config.toml
num_hidden_layers = 16
hidden_act = "geglu"
positions = "rope"
qk_norm = false
init_std_o = 0.0834
Each number is 500 + 25 x the weight over its row's rms, rounded and kept within 0 to 999. Layers, rows and columns count from 0. Numbers have three digits each. The size before them is the row's rms in percent of the matrix's.

# layer 4 MLP down (transposed), 192x64, rms 0.212, rows 130-191, columns 0-63
119:492473445518524480464461452501475515515515467520497512525445534481511521490501511508486507504546507535541517506485483511470526471505482536499472477480499492503513496529471526533511503433478495
099:428494514514476506500471508520487503500482452454509545523530496484511509471493508496453515512467524511515534532483485542470474531506499484536500501514535518526478493492534514462492531452502512
093:517490527471532511503494493531518474470477496492529519485537525514470496510554509480491512495513484496515464471491554470505496498484510448490500494470510518464538506537481508426494511512503441
113:516498520560501543475496491516476506472515482466491511495533459509518523475493497565515491544490509461508493482486514487530485504522490486462525488465518523528507492463424510494519513471519489
095:495489585536493516504494512457468487511445509520491523457473523551510459460528498499491477504482486506497470488524480492504468488504524526491514493499537504511452476474494500526498493492461492
117:471501488482466503502502482520508480551486444474478553471474512507528508487502494478550532525476496508533506472513475502558490508486457505556494501513518538510489464522473511523525525479497509
097:468482494511487511562495518500503504495488552503517510490492460485513526467491517471475509486549516492518503546503501480474508481460494466434507504556506472511515466473505536497452495501512530
102:524473501525478524499505459462521458511511498484463516508526513473509512452510478522535487465520506519466517498505511549477504559491459507543517476514528500511466486532539490471468523483503519
097:505531533506496486498466533485524522485512522544483471517471526473519511524528480515516518512531507451468521494442460505457478477494554479510507487520491483524468532528498486475486507470525532
086:517496503498526523505465474483508539489504492519517474478475537530543493483518525509528507476457457462486508476526514455493469516501495514453462481496464522513494526466525469464474488535477537
081:487500477495479530484441526470519485492528462529514496492547489488510491513452514506522502545469462460502480475544527486522513498493483489489507553522510520480468504484495497479501453547473478
101:506554512525476491501547499535530480509531529507506526522503506484501515468529451498494487499455510519485490476470523548471552512517472531500469507497494485505529540495505501529558511489466480
094:527487502453516522510514466456462522496498493505505528478486502528485533492499486505479470526481447503500478476480553500537478522514515537534557512449504479523514465463474492507521497469512506
100:498503508507523476479513499494544487513533440511467505489476498479586487472517483500468487552500471483486493508462483479522533511503520524494523526439514519475484520498499537503489497471491484
107:485529525475531465456508441459546509523555486480462516498517491514505494509538480544507509525516487510479488500530489496511458493501483504487470470464514528477472544503505502494495491513458467
080:510452470488471483505507516494502459458535498470494478524465532494489506490498463499488553516486516527484483499488523471535498503519470470472511467515563513498486529517503518488556504449485515
107:555482476518509504483534503526481495518504521506525500514485472492509477500544512529526549489496539496475503523449494497499500447503527510527455572541515505538498489485473517525495484470509511
094:508463501464485481534463536498506485552492510491485523530481550526493489517531495455463515521543478478485504496471476512471471496550535515496496528522503504482511518525503479489484553456498480
099:526529494513526527484501529483469515538529550499500508509490503497550515543484512526492459514509503462513495475418492480493504506501496527492509512516489481492533517481484514492539508507445556
091:465482504501509476504545468464509517510546479481539501492478539574511516516512516507473515539495482517476506467511478509468501463499547480514524495513560497483511520526495529481459503491498490
105:518486465481463519529514491482473530507500476491467440519485528458466533482556476502500517467500466498498505508519514515483529492501511481481491503490543497475512532444512533465461472530489497
094:517497500523495473472507464524499448469520518481496478520504526487506496507513533543457476462492475492463476503479494545505475474496479507506506517511477543503489543509514464528503419494528477
106:513500503518511531482484455470499477538502521529517535446501495497554497491534500491527500481471477456484497530526483525470546508521525489490503463527515468452544472499518523465525492509509498
104:477502507495492513454489469539513528469489506521499520487516499493467538478492476481471485515507474520532466499483507475513483525551543476448510497527492547499461541480461463536528494478504481
105:529492493476508496529519498475503545503510512482469482512496506530472497478511528525505529494503470525522487467540507536473513474516517547517462531466484476502445539468476528539501449497517463
084:505540495492481465501531488486493507487491482496500512495504553484559475477513504469546494535477475541495518524459496480506523533457510542494518474525514522506483497508505488488527569529479534
100:495488489450472530500505482498501493509498534513547482553515481492442528487481519476448496511494527486422510493549525478467481471495506503527487500546534500491514526517489506503494484502484497
093:542494535543481530476535515502492522513500505501497498490486472482525511472506515523495504514462466504496499472487479537568532497498503500446470488536453494544459474482474530482538505477499515
094:485503516561465494482480489496498521486520462488498517504547449474487489492533504474478491572486467479485500473528506513528484491503502521504544525510495492528483458457496524513467484521458515
096:521508491487475511482544510501475528511472502511518481472497467467457517479483513482491503475507505528508494539495503528495507522474531467448522487508506532544535489499533568494513462517563508
081:516506517498540494506481474468481487533473525531501499470486499556495511496533482489440487505497484481456515534486445454485503508529503523479505494532467517480514486553489512502498529534453510
093:514514465511512517492464483467473540514566538483525495476493516526537504502502540513499536504530539479476514494501488484486474475459502510521476428471496510484518494484489543499545501508493483
103:533510547500539502515486467521513490518515510502486549505461545509538442525517515455498471454495489508514491548506513465516519504523455539525511501529483506504515477505506521527523507502532481
097:484496528474469528517489486474492513507500528478501480472485487537501500544527521489474503491495475519487512471508473497496477513530496493538440432526487491518498515515548470524511482542440468
082:459510491512469484494523501526514494480491528463466505475518450553496485511540515493480498531503521541486508516491508532543495524486500482530479474508522450510449488454469535514489545499513508
111:538452489497473490508579497481488483490513522470486512537477504448504477504523486554477505469502468469500531515501516510520533543483521507495501459494500513507494479511538485548530500513484479
120:492499459500461518504575540504500522498511478501516485548525545495522507492483504492466492530489507540544507508506527492492473510475496466480496483476464468554464472497528510496468475475482510
105:517492495506473475480499480512509443522488556494481443486447533515470457512525490469459474462466524503502484495500506519469523507484497472491495479503478511460469535504556499493500513493500478
105:493514532492487492467488459524471535534509460522491487482477501499471508493529511517520574537512532511472539481497482517482504534472521535480501467563509512463504511521531465491487493487508487
102:454498495521472499508523526522542533475542476487487550492533556474481484504523490518521526490548521512498513518505495475502515482503515500479515490531485514485537504447511528549478508499551477
099:497507502503511522544451516435496457479493493527522507531501507555467486503505483519525523525522505467487481457468526473489529510528513453514506474491529509463483521471473483489494503505484546
103:495509527502491474495519525490525524511474485482546487537460505497501513483497520502519519485502511503504538564511522532455480510479466446499461537513532525496535486434522517485475475493521494
134:508487497543493527533475494493492476485507520516486490508491502491487503525500490464505460472472516491524507491489531513486510495523548514524550501511462474483471497473463501494387498519490516
089:500470459505476482506492515503524525506540461529512549494516479500479462530464492511513521517457542507470475488500499508536535459527510502503488515467502467520525534518436518523500472483498533
097:487518478482507498478510502531457527551499519526464512539512496521505486536486502535540475494503467499478505496464457483513533522502486546514543489469510534505508500518535524520523542541523540
107:539535486543494526481501503496500505521514494485500462479507507480478517469472494538478455504534524485519479575487515486528486533483496514496515495548495492531466516465475526453510531542500502
092:465470496509509486497477510494504502559493472492507473504533482493502508517522502482462530506487514517494510499508465524461430518478493585543503508500453481531478498457480482481510511501519508
104:507446451485464493504508551504482496518471484506521550553514489497476514465488528503465501498522502524489505544480538495493505510508473545496497488493488463537470503479531535504542481489536492
115:462471505519498524498520515552552494495545463527514546537545431502481512518515506526494528536504464511476532532517495506519511481439498518476480499488522506502516489495482499513485508503512510
114:503523508490524485510511497514469531512447516474532501512484482504475514559490461500479523460495480502532496532485522480489532500457499513457487437491519516551470495450511477524472481486513497
109:494549536515503531506497533480467457483541534532519487531508497506502510487485486461476476524522459522516499492455521490512466529458492531521470446507509487495520519484516463488507522519467532
102:508489518504509477478480535509509528514562493506532458505511488511480511498552486529468458501510504501484454502508529519541547476531495500503492448491486530508474508483498537499541491562500512
114:555472488491443470536490483495507509454490519491488501509484512509513497520514489507479468476482529470494526479427496487505496507495477511463466482498438460526488478497540499482535523473509489
096:472506516533545493466521461497515497516566496463469497488501549479586471474479499508485510522523484490506496542484517483524509524492512492501489497439481500466496512481515514509484495502479512
095:512527477522496480503493509536461450498446477498529440509506495564457530520484503515494508538490496522501497488527475524490498515503510504471471501493470505511510465503475442517475551516502488
088:508465498478498483480509493480500491462455528496528517495493479492444475505470501541493518483496506521495464542468469507457490521511525467482478513508495493531528515502582474504503477459534514
104:481531508522481549501470528453523514522482496535507503491474527521467490544536489516495518468520528491500491466538553498497514500540544483497523464485532509469476490486513489460527523534488518
102:510501518476519496537444508486480520515507489511506481486498450509507520514496549486534430510472491473474511513529513501506491526530518502499470509478483501552495496500507488533574507524535466
081:516477532461515466529499473468479505494513470495514507528492547502540506475471473519482461475512461494466468526481479468503497472512539504520496503486453478431517517520485502480474527471504490
104:507537537472513493485471516497512482485485520497497493489486511528567456488541483487486508498455487537512485470507504514471542535477530508488451498487539495506515505485527494506419502490480489
104:483505494509508457519492492476514491511502448452515446496456510485522536495490519507484556461492523532465532470472479541490480478474529495534463510492491505506519500467531533500491473502529476
107:517494479425515506489496468514512527515531481485517495518487480478544486526515458483500488504513436506519484481437522465501512472496509550487485484519511507531529470505488527529515483494533478
# layer 4 MLP gate, 192x64, rms 0.246, rows 131-191, columns 0-63
102:500492482513496471462525492468513491480526490507495528495481540485500494545529532500495444506505511511511527463545536478503438489476510476475494539473500559466480491529495456512526515488483508
110:528474481462517456487482498484465496480506472466506505483489542507521540476480502504470479501506516524512509506538461535516541473524499483506512478477498472476525472534455510458564505466493484
117:524482489516521482497454509525498480463492456480534468521533516530504439478474462497490494538498495529463510486480509519541502492489492505533490524502520532440505550496488475517488498522517538
083:521503507507487468494515516507476529495491492497479483440499481537512458491487467499553478518509455483509505517544523484499481499493516497459499520468473534459533474490478515513496549533471443
104:540522510502484507536502491495514509506432501456500499497501533543491447514520452505531492510523510513490505544503487502478484539500524516533500531534503464492500523546525527457492476519460495
113:523494519491519498493477515521524488534516519520501458519446458563491469510502502537484506520504504489504514483479573535490519488501445488466486512476499512493501496531453503475492536509469523
095:507510476507487542514456510477462529494471513486500539483522537530542473504467524515502480464476550453502474491503494533477481511539533495492510501494517541511496528457527491448477517519501499
094:496478515460463475507499537489492518477467424551519476489516523519487514468456504546505515488533487474494486464503486496520481512499493477496469510513520516491462440516463511497506491522531501
090:507517498493483536499471527453454496541487464521518536467528564497461473490490499489489504501485502472479546479501490474520459515482545483472477465518497498513496515494532510478518494487550477
090:527470432488504530466440492462477475501476449523532493507476493517556488532505513533460504504502483465534495482488469509519506505516530494520505491530510495527530490461517499499485494492531493
096:473482506490505521446469470543456534483514494487518549517500546540508476461470500491488525532448518502478464484534520513517509498512517517486506515510540464482458497531509482517497506480509524
098:482477506471454479467509476495510509519516487527503516479458468554512471455475490517496490522525516475492485506509512462476486496506473509448526469524542524478516474486515533525478460459477469
098:518497511479455533531515515507488523502523471525523510474464510505477475468492548505510498473518511482487494466463461498534472532490517520514535505503512468508451508501555532475470451500540487
097:472511502444510474518521454519526502498530477522447516508496492491529504477528509547512500488513530487436535465501509480494482504491502535507560469510499487535455514498492526473489504519513469
082:473498541521507514495503504524532528505473500503474471454502514488497509485488479515498434509511508488521529505525475538499540475448514514514549548498518486514509479440513503517481528526530540
102:534480499506507502543530513558496500501489534480510497495473558518511456503456495486496574484524468474481488506527524498493479486505486510554532480499529496518474503482456521529498499493468496
091:432517522499505498487504555516517468436485522506494478509502512504438519499516472493503461502529520548460521528524512515514517505520532475528515509483480516527475499503489512492525484508465459
107:545550506442484496494498509525476478456514483509511457520508480495532488506494515509496490512532472447505510540525482472445454508506473507468508572513519503506521501519494521502498509483513505
090:469510502488505531549488491559456483500509516491522471503468506506478463500547507454511487504499523576555516536469536486500490529487492497528512499469490500503501522494504468501528508515530493
089:470488494488481506535498511429492518489497504478536488514501507519507485532535453499512519494485488473512478480534529573493472536510501508480489495486526524533507503492479467479448477506456464
095:528508540481432515520483528489556494466488507466451510484485500482533492449496525471519493534525504491478489490497459505466456490511476507515481473514520474514501464487485478534505526514475479
095:500453479506538455517498516473478542468460524507514520532520494484509469488509522484481518546497486521502474521482506483515490446462476510475529456490504542531503537500517506556485493521481507
098:475486513510486436460465470480501469475488453476473532511488496506500527542507510514446492503507498547499521465502518511486510470526494490541456499541491479498529472517535511530475478505481483
110:528515548487534521474523532519499492510514528479482464496474527450499493495524506516509519517521499511532496485466456469458493494485467478503439514505484452497510466465470520509520500556505494
099:516536514472526494463532483491479444490523503517487473500459476490515507513525485533445497463499517531518489515524495447497476446487462500515481527506531484482494460477482528511537495473515483
103:514499518538495465482442473486499478479567516515479502485498497487509499446482527517502527537517520469515482443541491495489482497473487474474524468510514483527482499478472518505485538530533522
092:471506528489508476458470554515499513477469495494473488541527451523484510488485476506484484483543507497491474488473516462546539463497511478436519470473513539487485489476502506498488496530468492
113:480510514517475492534517488504485520496502482487511496556476510472504518503509505471520536505459465504462468524479495522482526484559515545513555543521519480537504501491500475440504469516471506
105:512548497514499436546492498507474524501507503460503497519486516495508505507449500484505504535540490471468477522517552511523493498498495502508502472489429511520485515518480480548472518477450504
080:480511507520472452488493526472467528529527511465528534518470486445471485490507451465488535516499519502523456508476502500519527486455530515527506490503496529499485465501524504511501469448483470
103:463493545493444490491481504498487491508503514494468543472508481527501494483482478516491516509542496455500506477457527485496527495507518455520559516505478544524544515468516532463500485490543499
099:491462517505472474513466516494510483480480488512480480504452491461516497488541539562489507545511498512544473496504472478490502530494485500484530501462539488529548479499450470511533505509533508
096:482483545486454472476501504467532460467492490501470512532510517458455523523494530484464523526531502496501482467484472514497500510520533540515481449521506530508476517485538450518513485517500488
072:501484489560473521480503516501487502504513466513509507515486504461457531530503497514488501485506461504468522499457528464536524463489522500493491503546491521552489481472517538554479458475502467
090:505495536459497489514492502465498487508487505496480482496456531521513456503510494487507466497480485454465500452511456494492493511508528523476523469493558510532547461473494526467524523530463467
101:484456514533534466523465518465547544446518467478520497563466499532478473495501516517510526462500487494498481474463531505526493495484492487506475458490511542490499506490503496523476516490494483
111:476472509521536501527458478502467508507452495516521507509467539476481476512488501505503494546500479530524489548501537524485525528477496513465504461539469523540503525549503472477535498534491497
099:489490518467488483483464539486469515461507479515518486519523477545472498501497498514538528534474502474492505525557508505533467468444516512485512515513500524445489523551472509475504523479522513
105:498454475495526469472498529482497551474534500457551459463478506511511494453506518543497494504498506475487500499474504517522508487457498477471541496493500517483516509512474483462501560464518482
088:478448510517491480504535470516535530491518439531529499469456504499513476496504515496495472561494442493483519492485475499534514505512480461500545553483510479520499509500473498496513518510531512
109:462483477463517502457503486514539499489494513532504506481481511462492565496514513475507490527476519512483498494483458485556532494525546475529507477522496491464502549519502499509530536459505464
124:475504472488482516532533480486455430480484496491525497483448508519534488514502522488482544479503474557505494490493551478525471516525468500498509490509479494505533511515525498460500480457525475
095:490529540507487508460511456489475540515500486491504505474463467527514486500466509521510474511508496453485495493520504478503511503494517506509464489514477473484572516504517449487484454561485458
103:488498503538491479484513467464522491421501511523480499512495545471500527525467514492456509459511508504517508494526506511516517470494515547505461517496499513471499499467482516512469479497423479
103:537509552457496499504521550491484502513461471490485513517511506482486484458487506474513531467505497472496486491503516453473485472492504537465469455441500509482506520505476491475535461468493467
087:440491487454467468484515548520553531512481511517486458494523479500462496480537526517500543517509478510526525481493512512506460482472492528500516489530455464511518486475474505473519517498522509
101:497490455508486484533453496509451497485506489479526493513477564471486496487496542511536486525480501466442507487496536529459467508481495509507482491506471501542532516492469459496502485491508542
117:468445493518496505499488497514507494494506492515488535473530505527485460498502540514550453581540476488511501482551505470488501498460483491505513492477490528456503506523520525487482511476522533
102:474501502512503522497455496519532491446484497499519513530491529531447522536516503482505471514507537470539504524516550477496485493475486446522523509497477521522498500498438527485557501495497493
120:481502484473511512526482507481528514510535522521525465463445501506490477528482496477547514522508495494487519530460508514542513433531458475466511501472525502528521528539491474482471493488527499
111:530518491506528475502490539466459495454525460520495481479472506550508501507508543510436484494520529489498465522524498491544497461489505534521455489531549490505494515504506532505504489535510504
115:520492513463504482496498493475512483483476493488519524478468481486519503536530469469440487484502491471521494522519471518508504536509512540494485554515520448506547512444550479488530468489497512
095:488482497441476502463488529511493515503512497510511503487514456489509482452509520496511489452503537491494515483489456461477522462496552523513530529525516506479502477501521511462534457504548459
098:467522487431512513485502461485542505515492515517532517493469464471478516496499517487495466480474518496443518520496460507491510530515482471507506528543529493466511513536514494447491464498539487
096:496538501510528466461485513493485493497512515496520523510542492502563548494487494484501478518546507510488511496478516490514524488453480511452469481532478559473499544464446504508485514488478495
110:473436536521489525524447461511562514497511482505492481467455518502513473479526493526484528520501489479493513512506495501515484493458495471479528512512567518539536516490497504491507482513521511
099:511447513503473443520505497525495534513474456494527463528510464496509478510505505520496457529512452467496549497493494512498535488519509489511525509541472538468457500525517481518513473528476488
094:471518489538527492541486488514470512503495490536526469486460508509506555496460505492489503539453511473501508501526491495563504497570480512545519507505528474526495480534477505502501485479468500
090:490500518512494498485497498490440496471453486474513540513543493492460494519485480462508505518496486482482507483457499490521545457503452437482536462499508510485488488497460470496503458490470479
099:519471489504528483478468500561488518469523519481500524481510516533510500492461502491510500498531505480459520533513482488548511503504542502509538484508513467450557500505468473473453532503517469
099:525521519450518480460471493537511503518518467502512483487495510475577515501474511478524512502474444524492506465529501450486501469537465513460483497494514477515497459503516515502514522533507508
# layer 4 MLP up, 192x64, rms 0.253, rows 131-191, columns 0-63
098:539525533501512494504521456467527454485481516539492504456512538500484499505489477505502491485490441454529462508509469534526499516501486512549491491532507478531476496482535556499506498523470494
096:471518514489481516544504488526512530504479506497558444493512502517480541524483500479522472492468469465479506503477505468498531514520475493500457520500449475487513499474548484456466541496481495
113:513480460509537531510498502540477508467551498538553480466499513509498510495493490545485503506514478507481532533477535487506510492478517459510508468520511505466502516515484519475533532535565530
091:509511445468524501494466520502522530489532538516563501549509524480478531512505487464522454471504518476469523540508455494529491497468504514507504483496556515490499522519506521475496482488479518
108:500499525455533523490538527507511520470539533529494511485477490541509492495456481523471536464522544483491488484503520544484529463518519498433512492503526487487487524522491486534467508511520474
112:539506497488521466521463486515475503453465491483499467530530523486477507512472493519504544506503509472490446512525450521520504472534518508545519486473532505455523511481511485531531510476477465
097:500506505543468525560530481507469561511492495520510513490499479528467481496499489522458499506475482494511460465444491532438525519490528500512489510513496509490512507460481475463516472527506511
090:457494534489504519489481514495540503496485516526481477457493545508480465520464483497520521563532556483476485521493470498503522542475511506478478491453491495551492484501514501448498481509516510
087:468515491476538504508524503529558518454512491499507474469498478511531529480481527524485497462460517488520476518487490500493509454481498527527497532502513502487501480530422450471502531494477507
081:461553530483483502522511543536490523505502533513534490519540514479436499483487495481549458502519489512496547492481474496505505467497511490473485524477491474477447474510462516483523478516515504
100:475478480505456516536522476542503489487524512478494522538487535456483504507512506461520492495447501576515452528531518496481505488502507495506503531510524451503471504526497508470534494486529511
091:525470458451491536488481518457536488477509495494510498516506503490498483460539481515475491513507506499538532469532485541499531528546522524515525505452519453518521502522512501492521553480521493
095:490498487510502416474548487501483508546490495481478504470515485525461510501525499494479480546506476520505493517537490512484493484561482467491541527518536499505494492506553475469509503466508514
102:481482510472534479474502515542485454479514518542520503512501435537489512492499508478455495526491503523490500502482479527509557478506504451494565524491537499498470488477505495521501516505522458
106:488548493479498505491491505495489543508469515482504501445549472517503473492501509488556438512514502460489545473500457516479502498478506532502504531517470471513491460503493482493487476560503488
092:515494524494460475466511516501547461474562490500519492482450487533487514534487495513511509473510513548521481502513459477479512457476479519500472530534511509480488509512465499457494545494478475
089:501483460434539517496491498522475510516525527558493473498500500524519499499484497469495491485491538480532501529481527533476506463505507440492502507483539477448528496541495495513539481473513486
105:509499529508535511491481443495473516532470513456516472544482511474528512528481484483485540463464499503459499516531498493525531520550493506525533524520489513493505454517493479478461473512513465
094:489506477495486485521524535552510502455499565494455506541470493479466544517522486468516557485538490512481503531522537491487478518508485510496508495513444501521473499488460524502503512497510497
106:502468527491519542473517500465533504499504540510503488530486493478474496545515452535476511450460458495534500519489527458519549488508477528496497497491522526505501491433516506484525497490484486
097:529520494512477483455468507515509486462509462475513510505513508497459455491537529490483519519538512485486495485514499480511464504491505506494537474509490540512486454451490476566539522503449492
097:464467482495499507505509467493489534550465507539486492492467473496539517517525460488498474500445483518527502507508484493500502512493469515474452568527540484484517528473494489478521463481513525
098:520499483511493510489546475525500508449502463561508454516509515483552543479505528477476504531469466478506497483496493501508514517483528533532494518504499503518515538538517559511461500505474483
103:502508460498535467467538495480494487523499501506475504487524467520471466490507529495472440528501534502456508542478510457525493478508483454494501489503494555496452477511499514498556480517502495
091:494481493458509520467527497489491484529482480474508481506483468488515541545512492505429530487474512480519490492522557486523515458512507448504478506492512521510499475524497524498515444464485461
101:487440529533522485498492471470495499487506522512506513546514531496517488503516516526546478524469531494507505492523518446482484489481518483464503467502507507548447490496484539530535544487538491
089:494489501541519487517531500494504444500473479476494489571458523505449501480574490507488490517549494498481479509496512551489522502545498488512495489480459510497485500523541497475499495515509501
099:484480487499484513548459477477488501521495485524515481499570499469497503529467492497507492510512495511520478497447463496544480509537481519483458486501505473522510491463505461470508470514566473
093:490507449483529525477513489531521475497477491486467520493514502540473501490463503499553514464515487455536440523493528536506504469510485489473503511490425500493542497478494481494483484513481505
089:507484466516455489446533520521552495459494522523506515484537547487486476494485539491503507472490487495523521455507546455497460493492510471505505509476541519477490474511514541529494485509501526
090:482476521478488477470457463538476492529496510514515496480478484514466479497466495538503534513548487526497479443504537507514502530460508486458526472520478519514499516498512502556462467501524514
098:487491516477497508590526457496489489476479486494506499530469482484525469444492479495500513450506527507476489519487475499474484494482528500482520503482448463461541513519487481498489468522526504
095:496522534524495489480477498470523474456521467536446467493523506482505519493476502532531539496517481451450537448467516517542518473514498486500502487535510495536498490505483498525469495494500471
100:498516498503474527504451554471481527497461483517543456549478511452480527507489510507483515486453484450483505509499481477507520502533507487454501498503490532503540479498492466495497495477476456
098:494504531475516466466544500497506509476506511491475510522504486492465471510545476517499502514492420505458540470522467481509496519485482498476506467516509549516509468482501515519538519547470473
114:470478511468520547510546508489505467514531505450462510505529496486500462511505494505476516470465478517516526539532517500484512451558511486495493449492512501526517501481500517551504489515524463
103:512527493500513464477497539528477560499501480536529474485474484523505511503510509541538469524487544513528520479525504501503488477486478514485516462476515529438522487525517494484483563509476526
103:533485482498489533469500522502498484451475498477494556491508486509499513481533491494523489500506540486482466528463495490538469485494552445479493496476433496497468491557482528512477490507498495
104:459491465465529478539473493510516482498504522514504411506476477535492505513529491512542501503492518497511517524477510525441531538491462480505532494496522527486501485511485473505466542486488499
086:502560490502523495548485541491468461456502499505469477502479478486493481494508456501533540486510531458501524514493486473488478470556515513497500481529519532528494510515517484530515464456475508
102:530462521495505504485482480534539479533501505505473475475544511516498478481520457479476505510521489516517482502517531499487474540471479535454473496504498517470468545520490577500512461516486487
151:489501499504480481524496518531538558518503503495465510517558490482456483520493491489523460510475512452515515491482471543492553510481529502506520518490493506481458467461487498478460529544504496
088:518509550494492491434473539494493484467485521499477499521522497516472488504499506511557479488568485480499543497525503502533481499460509520471541520505472490468500465519490489526488541525491477
098:478522506517477450470541498464525526469490489470465513475504504473459502525502526471496510491518533520464505557499486496508487481484562526520529535492485512493498521514518463458490541518489522
104:501533523475479486526464526497500486514480496490502482496533506487448450530517462450488496531551504516481543513440489451551500489463494480486477492504496517512518513486494490505523526487486529
095:465501456521493516479543506493561518502490510532474465499528552474507525477509497507505486500483562544531526513490517488533462485492497539484464487527532498482446504486493513491502487515476492
114:480527486522499466491546520512482480528514510517514496485492511527522546509524493539528480527455448542523512497482519457494485512532501470446493448501463526504509501457515490517522513521524511
122:476461509521526521489525512507521526460522469484481524508537456521495481524526504495539427549524478489508504486498502478491460515451498466483479493501502511480475482476495504528546470518524510
110:495484520458505503482503518486527525500537521535538506480514478480519511500450472490491511476498486485472501543480557455493527473468460481493474508466533472557538496524499505485514480503489461
114:495498503456498477508523485533493478497497489539521519537532501505470464477520502493476517504492549509504548516461491523471507507489536504516499479513507470460447505522526549468540542496518457
105:473475516491491506516506541540542509530531484527461512534506495546468531509518530512466458520491508500539470527493447544480538471487511456508470489528521506508487485498490519500480482501502470
112:457556520500574505477513501507482525510519488496543465477502485490504512516478471531483488468483494527494458534531514530521528529536451493526528495507535517490545498499491477506501477518507510
083:487489493520524492435509501490500487525510492467523488496475513522478509500452516514495456496516531454515491489536523509543472507474530432493496448472510507510482488509462499515475555481504503
081:508539493481495505534523479516504482484516497505474479510499493461460539477501483498429528481503438506468493543509513477488537541503495500506461513520496522490500533505571507471508476483494514
095:506472483497514512483520492515494475479484505501463555520525484480479510479495542517548468465500494487555516467537503523485505503469498489465523521500457494491505456535432535500468511506482493
091:485521477434507482512513516482511492508550472538528520479506466492506510527482476474463436460475525522509514519518513491496507488538494546434495494474506497485495460499482511488493475523485513
099:477534503470563479533517508478487514473518526488498485549504503505490481528446544452481520480527507490537502505524490542512536516476534527501486515499468485486476482475492503523520536541503512
073:543509494459492483476495507494522468475535490470479525518536494486487489478500483499485508479551462529463489506482505472438515480454473481491496481508519527503545535515499492463479543486460483
092:516470476461511488525468542530492483498511453488469446507518501482539512503491455507493486524523489530529510495546500513496495486510475506504482466497478444499515494467528481550538464468492497
100:516476508501555487513518466506500501472519477507508521511524493517529504547492472492511531514450521450502543507557509498511521491506474479538473491541485493467526540518491448505501464468501501
102:522518501445476498470513512518520502525497466525512505564545460504463500464507553515515509509519509504530499501490493541498490536555499515525470496515525496473459500507502479519511494544526530